{
  "norm_eps": 1e-05,
  "qk_norm": false,
  "seq_len": 1024
}
Each number is 128 + 32 x the weight over its row's rms, rounded and kept within 0 to 255. Layers, rows and columns count from 0. The size above them is the row's rms in percent of the matrix's.

# layer 18 attention value, 64x64, rms 0.127, rows 36-63, columns 0-63
size [ 97  95 121 101  95  97  98  94  92  83  75  91 110 104 107 105 104 100  98  94  93  74 109 104  78 133 103  93]
[[159 155 112 168 122 174  79 141 113 108  96 185 100 195 197 112 156 120 107 145 103  92 135 117  96 113 103 135 129 155 155 141 145 164  93  89  75 156 159 158 121 113 103 151 139  32  95 112  91  91 104 104 110  96  88 148 144 164 145 162 109 148 164 153]
 [ 97  99 148 178 113 122 144 151 151 141 114  86 189  92 151 162 149  96 185 165 122  92 117  77 117 104 157  57 146 110 127 132 119 112 142 169 148 143  85 153 110 137 103 204  72 120 123  86 110 112 123 143 144 155 127 129 112  21  88 115 108 121 129 117]
 [123  86 135 105 168 111 142  95  83  74 126 122 158  85 138  48 115 137 142 149 113 117 128 140 102 167 140 127 165 132 200 112 141 153 115 177 144 124 197 137 140 157  87  30 161 141 196 127 106 136 105 169 139 116 131 126 112 157 152 104 154 131  79 137]
 [120 160  88 124 107 105 101 119 192 132 101 169 158  81  68 158 120  77  81 128 142 131 215 117 155  97 130  94 160 172  76 119 147 105 130 122 176  93 148 152 125  69 149  78 126 139 170 119 138 114 133  67 147 133 125 139  89 170 139 152 111 127 107 178]
 [111 140 119 166 123  78  98 153 122 145 184 167 104 132 103 120 139 137  82 145 106 146 117 146 119  78 155 188 131 147 153 131 143 183  91 142  62 123 125 129 135 161 157 154  57  63  81  88 207 119 121  94 149 105  80 131 138 117 107 129 128 187  91 122]
 [136 175 152  88 102 116 129 155 141 121 161 139  28 107 126 108 131 103 131  90 173 118  81 175 141 125 109 177 105  89 144 148 145 179 129  89 107 145 137 127 101  66 142 170 131  86 200 116 123 114 116 181 178 126  79 141 131 160 140 136 182 133 152  91]
 [137  93  91  59 127 176 109  90 111 136  98 102 164 115  73 148 158 163 103 138 151 126  75 143  92 166  73 149 133 104 191 144  68 135 154 121 130 193 167 141 157 118 184 141 177 134 144 135  94 176  86 127 106 114 143 121 108 126  77 120 167 159 122 154]
 [115 158 120 143 126 148 160 158 110 119 133  99  99 140 149  89 131 150 108 103 120 110 147 117 118  78 103 134 151 113  76 136 227 129 160 128 142 144  91  91  59 177  49 133  84  73 118 176  97 102 118 169 136 144 171 130  97 146 133 117 155  88 192 142]
 [155  70 111  41 106 156 174 111 162  97 164 189 117  60 149 128 105 128 136 106 112 167 133 148 168 177  86 117 121 153 124 186 147 110 108 131 149 107  88 135 155 152 139  97  68  80 122  61 132 120 124 138 149 118 129 142 117 117 175 152  89 176 139 128]
 [102 128  82 128  93 138 140 122 152 172 129 158 178 133 112 104 156 162  67 193 143 147 173  97 207 160 106 107 140 174 123 136 170 124 155 126 194 102  86 133 113 134  84 116 161  84 139  93 144 133  92  92 193 105 110 109 125  91 129  94  82 111 110  96]
 [157 174 142  92 200 105 134 102  71 147 120 148 104 162 152 109 110 142  99 153  97 113 100 171 111 126 160 139  73  98 239 100 169  93 125 127 138 118 143 137 153 162  87 159  98  59 135 114 104 145 116 108 182 135 110 137 130 104 129 152 106  99 173 153]
 [168 134  87 122 139 166 136 138 155 131 154 154 105 139 105  73  91  87 102 157 165 106 156 176 171 111 128 135  72 105 115  62 198  90  92  99 119 103 176 137 170 121 136 114 111  94  90  99 192 110 140 142  97 125  83 126 102 183 121 140 151 190 153 116]
 [179  94 128 124 174 144 127  89 129 136 149 122 101 124  90 136 133 109 155 119 153  74 107  73 116 167 111 120 141 117 164 133  95 231 155 115 103 146 132 108  87  94 142 113 188 189 157 162 126  88 130 162  42 168 137 142 139 157 148 116 110 152 102  86]
 [115 125  73  95  86 175 131 185 173 123  79 135 136 140 127 107 142 166 124 129 128  80 150 131 159 164  76  75  59 142 109 109 117 127 144 136 149 144 125 163 124  97 127 163 144  69 163  98  92 170  88 155 201 130 143 112  91  96 104 149 148 102 122 198]
 [142 136 168 102 115 174 198 156 139  72 133 107  89  74 163 134 122 112 163  69 118 111 160 128  43  62 116 152  99 126 114 146 124 139 123 189  55 118 178 115 123 166 109 138 131 142 149 164 141 113 139 168 157 135 156 119 141 119  98 159 180 139 115 159]
 [ 72 153 148 126 210  48 165 176 166 129  97 149 115 117 126  66 144  89 149  66  94  95 108 162 133  99 188 169  97 132 145 102 138 127 112 114 136 138 133 122 123 150 105 182 107 109 140 150  81 112 104 147 172 175 168 115 119 143 114 132 115 130 136 187]
 [145 142 101 126 174  95 100 164 103  76  92 128  48  99 136 170  79 164 119 160 111 164 152 153 147 137  64 147 124 185 117 141 131 118 140 154 122  92 127 150 155  98 136 100  70  87 123  95 151  92 138  90 131 120 122 202 125 138 102 111 195 156 100 170]
 [ 76 116 101 142  82 125 119 137 121  96 129 119  89 132 150 138 152 147 134 130 140  90 145 109 131 152  72 132 173 119  76 180 135 229  88 118 127 131  93 113 110 101  81 130 187 132 144 119 138  66 158  85  99 103 200 123 162 115 124  88 181 118 158  95]
 [171 170 157 135 113 108 150 105 142 115 132 131 115 119  76 110 131 198 162 128  40 130 134  83 149 150 122 167 122 154 141 146  98 133 169  89 130  91  55 127  88  96 140 148  83 136 181 157 162 128 149 160 170 110 186 174 108 127 154 135 124 124  57 138]
 [128 129 119 141 104 154  70  74 126 131 156  88 117 129 141 135 152 188 179  63 103 184 109 137 128 121  98 119 173 155 164 156  65 145 179 108 127 107 156 138 144 132 132  97 147 177 129 170  30 123 102 104  92 175 141 105 140 150 163 129 115 104 156  96]
 [136 150 136  89  82 163 122 121 115 135 171 140 102 101 153 172 106 104 100 131 153 168  98 125  97  98 137 166  98  89 140 161 121 147 106 113  88  62 175 148 168  95 194 151 120 106 165  94 218 134 118  65 162 171  85 132 127  98 128 146  81 140 148 109]
 [137 114 154 128 112 136 102 138 110  94 156  63  96 121 107 123  81 116 181 125 112 113 115  96  95 146 158 114  41 125  86  67 119 142 149 212 103 169 163  71 146 154 101  97 134 170 158  99 178 169 119 153 149 151  92 168 132 127 124 146 150 162  92 145]
 [112 104 139 133 116 131 110 127  96 127 146  91 140 130 108 128  97 100 114 140 159 106 198 156  86  66 132 117 187 128 127 116  86 107 175 140  86  77 138 156 132 212 205 116 139 145 185 194  79 136  93 122 142 129 122 109 177 172 112 124 150  98 101 120]
 [163  97 153  84 108 156 176 130  86 158 190 193 152 117 136  85 127 142 129 113 139 109 139 131 123  85 119 124  86 118 200 115 185 102 150 127 140 104 157 179 102 136  74 124 150 101 108 186 117 174  98 150 103 118 126  91 112 156 144 145 138  56 186 147]
 [ 85 132 126 190 148 123 143 145 112 142  75 129 194 101  94 104 134 139 115 171 144 152 140  91 144 108 141 131 128 200 124 133 157 149 180 105 162 161  82 122 110  95  69  52 134 119 134 114 109 141  94 127 139  80  97 165  66 116  87  86 169 145  83 110]
 [156 148  86 130 178 100  70 143 182 153 139 112  95 130 113 135 159 132  72 139  64 150 130 101 133 135 152  84 162 132 176 102 146 100 182 163 170  92 136  62 124 132  98 188 135 157 138 133 111 112 128 173 138 180 139  70 159 125 134 113  73  82 121 105]
 [132 149 172 112 102 169 149 170 138 119 112 145 131 157  92 117 111 110  78 125  75 163 137 134  58  97 135 136 116 139 144 136 115 136 116 105  82 103 118 113 169 166 207 170  71  95 132 100 149 134 137  97 192 114 152  88 135 165 128 196 116 157 124 207]
 [131 150  91 145 129 152 161  78 149  99  92 116 152 122 208 137 120 135 107 147 164 117 180 116 153 178 111 143 180 120  67 174 127 134 120  93 123  56  88 159  88 153 156  98 163 126 169 105 138 110 160 148 131  77 130 121 121  73 142  89  80 131  99  75]]
# layer 18 attention output (transposed), 64x64, rms 0.417, rows 36-63, columns 0-63
size [ 88  92 132  98  87  91 113  97  97  72  55  75 111 110 114  92  91 103 106  97  94  66 116  90  75 146  98  80]
[[ 64 169 145 157  99  94 132 118  92 195 191 110 149 151 121 164 120 113 105 103 155 125 137 141 122 166 170 105 180  63 109  95 126 164  92 143 122 132 136  86 175 139 130  69 129 110 151 154 132 209 123 115 148 107 106  76 168 108 107 121  85 123  87 154]
 [146 154 115  63 139 138 119 152  95 164 120 176  62 131 155  92  74 162 144 177  65 166 144 141 180 119 111 155  94 109 110 115 203 107 144 169  77 124  81 142 139  66 134 116 167 106 117 126 163 133 147 123 168 126 133  99 113 152 129 139  58 124 117 145]
 [159  86 160 141  74 114 134 169 171 143 110 171  95 149 141 146  91 206 127 118 105 106 130 152 102 116 119 129 119  91 105 128  70  72  81 113 154 119 202 182 142 157 113 164 126 106  88 147  89 169 128 156 105 128  89 140 173  75 118 113 188 148 118 118]
 [ 96 151 142  80 157 167 122 156 126 113 180 129 183 150 106 102 105 114 152  88 113 162  21 126 134 116 109 164 132 117 149 123 163 122 109 127 124 167 162 171  95 152 156 137 138 140 143 147  73  47 157 184  96  89  99 111 131  91 116 146 163 154 132  80]
 [100 153  84 171  99 142 213 114  85 150 193 114 138 141 160 131  73 115  90 144 173 137 159  70  93 139 180  45 158  95 170 128 148 119 139 104 116  94 141 127 150  99 148 128 135 130 143 146  83 107  85  87 123 146 106 125 111 148 151 161 125  93 166 159]
 [124 100 106 125 150 190 140 157 189  76 175  90 136 122  98 133 104 158 114 121 148  68 118  95  79 151 136  70 136 142 172 130 134 153 150 159 115 129 113 102 136 148 109 116 150 133 129 159 128 132  13  64 163 127 156  95 132 156 117 139 168 182 103 117]
 [140 109 118 195 114 150 147  97 177  70 131 152 106 133 109  98  69 157 144  98 142 106 146 110 126 118 139 151 120 166 126 164  10 126 123 172 156 137 144 123 137 154  81 149 149  95 124 192  99 129 126 216 150 147 106 109 118 122 123 106 105  86 122 106]
 [152 144 147 102 124  47 120 125 122 154 138 144 177 168 138 115 180 107 113 157 153 153  90 149 100 158 123 125  99 143 163  66 211 115  97  81 102  74 137 140 136 127 133 104  83 146 134 140 191 196  83 133 159 118 114 149  86  78 155 105 111 141  98 115]
 [133 143 173 157 125  62  62 213 100  78 162 114 125 145 147 147 128 120  98 143  92  48 141  98  88 138 109 121 118 121 141 102 132 130 175 134 131 152 138 162 129  74 133 137 196 179  91 144 102 115 202 123 108 160 116 108 116  95 114 119 160 146 146 141]
 [120 154 105 115 134  92 146 148 121 173 124 126 137 142 134 111  48 133 160 120  87 123 120 176 163 144 159 134  97  50 163 124 140 129 138 112 121 109 155 114 100 107 155 136 132 199 115 125 136  91 192 144  50 113 146 171 133  96 140  74 152 119  55 189]
 [119 104  91 186  90  75 139 147 134 140 155  94  89  44 169 132 104 117 188 153 153  96 140 119 107 170 157 112 189 112 146  99  82  96 118 118 113 129  96 113  77 142 132 130 120 148 117 127 155 160 151 151 169 108 178 121 168  63 176 144  80 164 122 144]
 [120 145 110  89 107 114 153 142 112  90 141 113 162 128 155 233 123  64  93  95 172  63 109  94  75 113 144 127 160 138 106 118 183 160 144 131 131 136 178  97 118 142 127  87 125 124 148 165  74 148 153 109 129 132 148 152 154 105 171 166 163 115 121  57]
 [104 123 179 163 141 129 101 154 163 108  71 159 143 131  82 147  84 182 146 126 158 149 166 152 138  88 172  88 104 105  86 153 162 130  95 149 153 162 126 116 166 177  97 127 113  73  98 115 129 184  60 122 147 113 149  95  99 138  91 128 181  56 131 122]
 [153 156 128 106 166 144 145 129 116 136 130  71 107 155 119 111  51 142 161  96  93 115 179 152 167 153 145 159 122  93 162 138  92 111 152 145  92  85 120 122 144 138  74 118 173 174 164 158 165 164 167 149 125 100  65 152 130  96  45 110  93 171 108  99]
 [168 115 143 119 129 126 130  79 115 125 147 154 127 142 140 107 202 124  47  82 122 114 155 142 110 114 135 147 156 120 132 104 158 144 174 119 156 146 100 179 173  96 104 119 129  76 112 108 131 223  91  80 164 149  71 142  97 119  94 124 122 196 146  91]
 [185 117 138 132 110 148 151 147 198 139 152  83  76 107 101 119  98 160 176 178 124 145  93 164 110 212 109 105 144 176 147 151  80 133 152  94  59 105  82 131  93 110 170  99  93 141 105 130 152 120 125 105 154 141  87 116 102  81 158 139 124 159 148  97]
 [ 99 152 145 124 126 113 134  95 117  94 131 155 170 114 150 137 104 120 140 101 121 125 131  81 136 183 110 151 101 132 136 124 175  99 211  94 138 120 159 122  66 140 107 199 153  97  96 122 106 113 139 126 137 106  93 130 167 141  30 146 161 196 183  84]
 [118 133 163  87 138 136 125  66 170 135 124 135 195  97 113 137 138 148  86 117  95 141  98 164 154 179 155  68  68 167 172 171  85 156 147  92  80 125 121 118 149 156 180 140 147  92 105 117 140 131  78  75 105 147 135 176 170 141 119 110 112 102  76 152]
 [125  86 158 131 153 109 108 111 108 176 111  67 123 126 105  56 102 171 156 175 156 151 178 172 128 190 146 117  85 122 167 151 131  77 135 108  77 138 152 196 116 144  72 160 130 141 131  81  87  86  83 110 140 109 154 151 125 156  94 113 151 123 159 135]
 [108 132 148 182 165 130 106  94 103 117  95 180 174 127  83  90 181 167 165 174 102  83  98 130 121 129 163 116 101 119  88 104  80 112  67 155 165 157 136 174 153 138  93 113  93 141 129  84 164 116 123 176 160 151 131  92  69 133  82 126 170 150 128 166]
 [ 86  85 113 166 122 135 144 121 112  91 186 125 126  71 121 135 133 100  74 124 102  77 103  93 127 113 182 124 195 104 162 135 159 151 147 162 121 186  80  90 151  88 135 118 172 135 141 117  76  88 118 124 121 144 150  92 126 132 160 152 123 208 170 172]
 [169 132 105  97 178 151 124 184  97 103  87 161  98 107 146 168 109 144  93 110 168 104 185 142 157  78 163 136 135 119 103 118 167  75 153 107 138  95 126 138 156 114  86 130  80 131 142 146 125 188 123  85 154  81  81 177 156 159  48 135 114 139 166 121]
 [121 139 116 165 158 140 108  61 168 115 109 185  99  91 155 115 142 146  81 114 105 170 120 120 109  73  91 128 169 126 104 157 187 132  83  81 173 144 181 140 113  81  90 104 103 142 176  78 147 182 101 157 119 165  97 147 145 130  90 181 155 127 133 104]
 [214  83 128 164  87 102 105 127 131 158 152 108 148 137 171 133 167 146  98 121 122 125 184 133  87 131 141 138 167 102 132  86 140 150  35 122 139 127 122 115 188 148 132 107 145 151 118 154 123 142 126 162 150  82 147 129 140  47 142  92 121  94  48 129]
 [143 123  86 103 112 136 149 168 117 143 113 166 141 206 123 127  27 180 133 116 124 158 128 162 148 160 127 183  93  93 103  99 163 115 144 138 124  78 204 129  89 173 151 129  98 133  93 166 128  97 123 155  95  97  87 113 149 154 112  80 141 122  95 147]
 [111 158 133 104 116 154 157 155 147 162 122 138  86  72 115  93 150 121 223 110 173  94  95 174 162 141 114 114 109 108 123 137 163  53  83 127 178 149  64 141 125 103 124 124 123 109 116  85 151 129 109 154 101 148 167 184  99  76 162 111 170 123 104 154]
 [107 146 123 161 125 127 147 113  98 100 190 111  56  85 122 142 154 117  85 134 118 119 152 132  98 191 115 151 218 113 129 151 114 130 125 107  74 106 125 180 122  99  98  95 155 130 158 136  83 118 116 140  89 181 105 153 130 101 191 160  64 147 179 140]
 [ 70 124 197  94 115  48 116 132 131 167 101 128 161 182 118  94 123  92 130 102  74 152 108 176 139  85  99 104  87 116 152 147 114 149 142 161 129 173 160 115  85 124 141 122 156 167 145  60 111 151 128  86  74 161 152 139 136 164 132 126 174 175 134 116]]
# layer 18 MLP up, 256x64, rms 0.336, rows 0-24, columns 0-63
size [ 91  97 105 103  97 106 100 102 105 102  94 109  98 105  93  98  98  89 102  88  91  94 100 106  94]
[[ 98 198  69 110 141 139 147 177  87  94 172 122 139 131 189 141 106 134  80 114 101 107 148 139  80 136 147 111 129  88 156 103 122 112 181  76 125  86 126 133 137 193 133 128  97 171 115 138 143  77 127 156  47 148 154 134 157 192 136 101 138  99 125 142]
 [133 136 139 121 182 106  37  83 107 135 141  95  57 103 126 160 137 144 126 166 152 143 124 154 137  87 123 114 129  48 127  99 106 106  88 164 169  91 178 124 201 116 199  89 116 139 154 126 123 129 121  73 131 114 112 159 151 116  82 143 138 136 107 124]
 [118  87 103 119 120 128  95 139 138 110 155 159 115 176 104 196 127  97  99 107 153 182 126  93 172 100 112 148 100  91 159 117 155 148 135 125 105  79 117 138 119 111  98 173 161 123 230 144 173 204 128 136 148 135 101 168  81 156 141 193 122 147 135 151]
 [155  93 129 150 153 103 164  94 132 125  84 100  71 126 118 123 128 106 186 111  97 204 139 123 154 156 100 117 137 108 143  71  74 206 128 172  65 104 137 159  63 172 162 133 113 157 136 126 163 110 164 149 134 140  68 107 132  99 147 121 137 160  96 125]
 [104  82 106 164 206 118 132 143  77 145 129 154 122 133 123 175 147 109 143  88  89 128 130 152 172 130 102 137 129 127 176  26 115 162 107 115  95 119 145 105 156 103  90 166 162  86 143 113 127 112 152 116 159 169 151 116 121 197 118 104 112 201 108  92]
 [127 101 131 110 102 104 151 107  88 150 123 138 167 181 130  88 161  94 118 213 104 124 125  71 138 152  97  52 166 179 173 147 106 140 119  79 127  98 168 138 117 100 133 171 147  95 153 121 150  92 113 175 134 112 147  75 155 180 135  69 138 140 105  94]
 [124 135 116 105 162 104 176 131 113 134 115  91 143 120 152 148 147  86 178 104 111 128 198 115  62 113  65 124 137 128 115 101 118 134 157  85 162 102 187 159 145 110  95  95 105 113 135 170 142  67  81 162 107 129 161 181 147 127 107 121 105  73 175 198]
 [126 145 102 146 116  89 134 150 121 124 190 161  53 111 125 149 137 135 128 109 103 137 169 154  63 131  99 140  95 131 132 151 111 141 103 117 113 107 126 155  78  84  96 137 100  59  71  98 134 132 148 168 156  70 196 134 152 125 189 140  96 129 203 146]
 [127 130 141 155 141  65  95  71 116  73 136 132 144 154 209 154 165  90 151 143  83 123 105 129 115  98  74 126 138 161 172 125  84 122 141 180 104 191 128 140 116 177 119 146 152 161 148 180  83 111 101 109 145 148 148 195 138 143 157 100 161  97  94 113]
 [ 91 158 123 111 116 115 162 125 146 135 131 137 101 159 154 138 112 143 112 189  61 130 101 111 140 131  99 113 115 136 158  66 144  77 119 143 219 147 153 140  59 120  81  90 137  96  89  80 158 171 140 171 127 151 155 165 122  64 114 149 146  89 106 169]
 [110 114 130  97  92 152 132 132  81 130 129  98 109 133 136 137 135 158 152 149  89 175 111 106 151  85 155 119 155  59 150 148  89 130 165 161 123 118 141 170 139  95 149 175 165 134 183   6 116 103  59 120 135 123 121 137 168 173 109 155 153 120 174 119]
 [155 127 124 132 122 143  98 175 117 148 122 109 131 121 115 111 192 124  48 146 149 130 130 131 153  96 150 130 104  92 144  61 135 146 156  80 187 128 112  93 179 118 114 113 163  98 162 134  67 122 139 154  55  90 133 127 142 195 197 133 188 111 109 123]
 [ 90 151 172 141 115 119  69 112  91  95 142  99 101 171 125 100 136  95 125 139  90 110 154 120 190 111 163  98 103 103  91 174  97 155 159 156 189 159 130 156 144 184 107 197 130 130 202 163 123 141  90 107 108 146  95 182 134 142  91 116 147  81 115 110]
 [155  93 135 112  71 146 133 154 144 135 174 123 118 158 126 136 148 110  65 108  89  97  95  31  58 128 118 117 111 137 122  95  85 145 115 133  75  92 158 115 110 109 140 162 174 140 158 115 161 136  83 169  94 153  96 129 143 155 179 191  95 168 124 129]
 [143 179 146 115 125 144  97 155 188 114 117 111 120 194  98 126 127 171 151 190  64 140 171 160  85  78  78 124 119 111 142 139 189 137  67 146 109 129 125 110  92 145 135 140 115  64  96 140 165 143 146 173 103  75 150 108 119 164 108  91 153 115 143 169]
 [ 94 117 129  93 129 123  88 145 122 156 164 196 107 122  86 140  83 115 108 115 100 181 123  99 178 138 111 106 185 177  68 112 137  93 105  80 185  95 121 129 123 133 121 130  97 124 135 128 224 155  96  97  99 146 162 144 138  95 153 172 155  83 130 164]
 [133 178 121 139 185  53 144 180 159 104 146  81  92 188 102 135 131 109  92  97 108 153 101 105  89 177 129  83 172 159 114  94 116  95 181 158 139  91 157 139  85 155 134 142 164 151 145 141 133 123  53 169  92 107 149 122  92 130 112 144 165 122 101 122]
 [101 141 164 144 116  73  80 104 159 121 116  90 139 126 132 151 141  75 104 151  88 159  88 153 163 187 159 106  72 133 107 191 127 146 180  71 101 150 128  90  76 192 150 128 123 187 126  95 127 201  95  89 127 124 164 103 113 137 137 138 128 136 117 129]
 [ 86 121 133  73 109 115 148 122 135 122 110  96  71 161 214 125 205 151  88 176 127 174 134 120 170 134 124 119 217 115  82 154  75 126  96 107  93 165 116 150  87 159 123  77 110 130 146 151 133  99 153  86  99 129 167 129 142 141 122 124  99 110 130 117]
 [170 169 153  85  93 124 121 168 119  84 119  88 132 162 108 138 105  72  76 192  99 133 148  69 119 147 142 137  86 178 107 179 129 119  84 128 144  84 114  79  99 169 144 108  84 104 117 148 149 131 190 118 142 116 124 175 125 131 135 163 161 129 127 204]
 [132 109 123 127  96 104 160 178 135 131 142 173 104 182 183 112 124  98 105  92  38  69  82 131 116 162 152 163 124  98 126 125 123 116 100 136 171 154  59 115  95 130 151 116 128 126 165 102 122 120  99 113 109  56  42 120 138 167 119 129 126 126 157 163]
 [137 131 148 134 114  83 116  81 130 117 160 143 118 113 138 154 218  86 140 133 108 178 179 107 131 165  54 147 130 146 135 178 142 183 101 108  73 121 144 127 129  81 144  80 179 176  90 198 134 143 146  86 115  81  90 108 129 119 104 124 150 125 124 110]
 [133 133 160 131 114  74 112 105 120 131 121 120 118 163 133 156 116  68 131 203 123 181 143  68 157 129 132 142 108 100 107 207 106 117 104 108 170 149 113 186 135 117  99 100  92 114 121 131 126 132 161 104  86 194 112 163 123 137 155  93  50 160 189 111]
 [144 138  84 111 170  98 123 110 115 134 133 133  54 116  90 131 120 108 184 112  89 176 171 130 148 159 148  98  96 173 133  90 151 133 128 194 171 204 143  67 106 109 158 109  67 146 199 135 112 107  86 129 121 124  99 168 139 138 109  97 135 140 121  89]
 [ 93 121 139 122 111  71 103 127  52 107 118 145 180 159 164 126  73 163 135 142 121 134 163 147 120  64 160 115 106 175 146 143 166 136 108 112 141 185 145 115 130 202  74 129  90  69 129 148 152 154  86 170 137 117 144 186 153 116 146 129 152 158 135  77]]
# layer 18 MLP down (transposed), 256x64, rms 0.279, rows 0-23, columns 0-63
size [ 90  93 104  98 106 101  95  95 103 113 103 115  94  96  81  94 101  84 102  83  85  90 110 100]
[[ 83 138 142 133 170 168 184  63 108  96 136 153  74 127 131 111 103 131 123  98 105 105  94 155 102 157 158  90 110 149  68  56  92 161 189 134 166 172 130 157 188 100 135 101 107 113  97 108 122 132 126 158 138 171 124 152 120 167 191 127 137  82 140 147]
 [137 120 109 164 138  52 115  70  92 129 153 138 139 157 139 148 106 118  96 167 202 176 107 130 108 179 130 118 113  60 131 113 150 122  42 167 169 145 141 110 117 109 160 118 126 120 113 150 215 110 136 139 166 148 108 104 149 103 117  98 158 142  74 119]
 [125  97 134 146 214  90 136 156 165 188  76 106 140  96 186  82  99 136 140 125 138 155 124 159 155 162 154 118 161 131 117 156 188  73  78 127 161 132  80  66 169 119 166 178 116  98  80 127 109  95 120 137 128 152 125  90  98 120 129 133 125 147  99  96]
 [141 152 102  85 126 124 146 154 153  81 101 157 150  88 103 185 155  76 105  93 105 183 150 158 119 137 102 170 150 100 179 164  76 124 120 105 134 151 182 142 100 153 165 154 121 176 131  98  55 124  79 123  71 165  78 107 176 119 129 146 118 138  91 127]
 [128  82  97 137 124 140 198 170  90 124 108 109 150 123  98 126 144 176 150 148 131  72 126 159 154 126 131 153 176  83 167 136 106 152 110 107 130 122  81 164  45 165 127 124  80 152 123 106  98  63 140 140 175 113 183 140 105 135 159 111 146 172  59 110]
 [ 90 102 175 164  85 121  74 134 149 102 160 164 107 120 132 196 186  91 143 141 107  88  47 153 148 147 139 159 150 134 117 135 163  93 130 152 140 145 106 164 108 111 133 148 126 120 123 144 117 134 155 100 180 118 172  93  90  88 112 128 148  57  59 170]
 [109 122 184 116 130 141 107  79 158 123  84 155 138 147 150 167 110 142 167 103  98 158 207 150 115 121 141  77 165 143  69 112 166 116 175 115 121 101 145 131 143  59 117 126 101 121 108  80 161  93  84  87 190 134 137 147 181 127 175 132 142 103  95  78]
 [153 146 145 116 136  95  99 155 110 178 115 103  10 132 123 131  90 153 100 113 103 140 186 108 174 129 132 130 173 108 206 168  94 125 143 136 121 114 104 173 151 112 118 124 145 138  96  80 120 144 107 171 105 157  64 120 147  99 131  82 158 159 167 111]
 [122 106 165  85 142 108 134 179 159 185  72  93 166 111  78 118 116 154 133 105 122 203 112 117 133 165 139  86 129 179 119  65 193  82 153 110 129 134 120 132 133 125  72 179  92  89 151  93 155 145 110 107 110 119 114 121 131 130  94 193 123 142 175 113]
 [141 132 121 133 109 121 135 158  85 114 147 134 140 130  94 144 144 158 140 167 157  90 160 140 144 145 116 124 131 121 153 131  69 128 149 164 109 126 100  99 145 203 129 168  42 136  72  75 108 102 159  73 152 106  99 140 226 160 129  78 105  99 175 137]
 [144 135 137 126 169 184 137 181 120 122  92  59 134 175  72  53  88 171 134 133 106 135 158 160 165 164 110 161 107 147 116 160  48  94  92 153  95 179 123  98 133 137  96 142 166 146 116 107  90 163  93 107 155 156  92 155 132 121 121 145 131 132 164  96]
 [135 196 116 123 103  95 102 124 133 121 101 145 130 178 161 201 100 115 147 153 130 147 128 171 167 130 103 120 170 120 134 177  70 129 108 107  88 110 161 168  88 140 101 126  96 157 172 149  48 152 139  76 101 105  67 124 146 133 122 149 196  95 104 122]
 [123 136 100 114 180 149 210 148 159 133 115 124 101 114  81 131 130 154  98 131 143  92 109 110 129  91 187 138 151 198 119 146 133  72 183 151 174 144 150  98  87 108 144 169 114 106 135 121  59 157  78  46 123 110 109 153 100 153 140 165 134 115 148 109]
 [116  91 116 123 123  73 106 120 141 138  68 132 126  99 173 109 113 125 182  59 123 118 120 176 108 177 108 133 165 114  63 139 186 166 156 163 151 125 162 177 134 138 151 159 187 122 155 169  98 117 172  61 127 103 104 146 148  79 127  91 149  95 121 114]
 [104 152 115  95 127 152 133 105 132  89  83 133 129 101 121 125 213  73 138  87 209 139 126 106 109  97 153 149 162  66 117 118 204 114 141 124 130 123 135 162 120 178 185 149 107 153  93 138 111 126  75 141 156 124  95 135 122 121 110 168  93 161 177  73]
 [146 115 128 121 109 153 169  94 104 120 147  89  98 125  99 179 122 163 149 153 171  98 182 165 154 161  82  89  80 109 103  66 168 190 125 142  90 125 138 142 144 120  83 149 144 104 111 145 127 188 127 150 119  60 167  71 126 126  96  88 125 192 151 138]
 [119 132 113 147 103 110  76  89 123  63  99  53 171  97  99  89  96 148 150 196 108 119 105 135 173 113 128 100 178 160 149 182 147  84 147 146 159 135 107 134 125 122 170 141 125 167 130 112 116 120 192 125 183 179  90 138 164  94  94 103 104 162 113 142]
 [ 99 149  80 139 113 133 131 123  62  88  95 210 111 106 145  94 113 133 158 103 142 112 102 106 175 125 115 158 199 180 166 125 137  87 121 105 139 101 115 172 114 150 119 113 113 121 110 102 147 108 170 211 191  86  77 172 121 141 129 104 137 137 148  94]
 [101  95 143  58 104  81 107  74 193 149 146 143 154 103 149 139 153 118 119 125 167 127  90  90 149 141 200 121 144 181 144 138 104 143 104 158 110 165 162 139  80 120 107  81 121 156 109 127 161  40 154 128  95 160 169  99 138 126 137 119 173  77 149 129]
 [126 111 158 156 111 123 133 127  79 160  98 113  59  98 119 110 102 172 120 121 125 156 148 113 105 137  91  90 144  96 142 145 111 135 121 194 112 133 154 212 132 112 147 131 112 101  76  91  59  66 102 143 179 190 142 163 163 165 148 173 117 157 114 162]
 [135 183 127 168  67 150 100 112 114  57 137 141 129 136 131 172 157 100 100  98 139 127 126 139  99 170 102 126 138 130 139  90 199 101 108 112 148 143 115 147 162 109 137 149 206 149  60  64 138 134 124  79 121 182 137 172 114  83 136  99 174  98 115 158]
 [111 124 101 117 138 181 165 157  52 136 124 134 148 163 127  79 160 133 138  93 127 142 101 106 109  57 130 113 125 118 179  33 131  96 142 157 130 134 106 153 100 152 136 167  60 150  85 126 127 124 108 145 136 157 102 141  87 124 124 166 151 217 158 139]
 [127  63 137 154  87 151 112 124  69 162 160 116 195  78 112 122 147 135 113 121 133 105  88 145 138 136 168 136 169 138 158 122 136  78 114 103 106 130 133 159 162 160 160 168 106 121 132 183 109  91 147 137 186  82 149  53 147  42 114 151 165 108 126 111]
 [163 176  39  64 121 135 123 146 142 156 135 146 101 105 122 166  49 145  75 147 175 159 124 141 129 166 161 170 150 152  92  72 138 160 103 128 128 148 124  84 113 139 131 117 145 137 157 118 114 125 178  75 122 134 116 132 126 107 112  55 136 195 115 104]]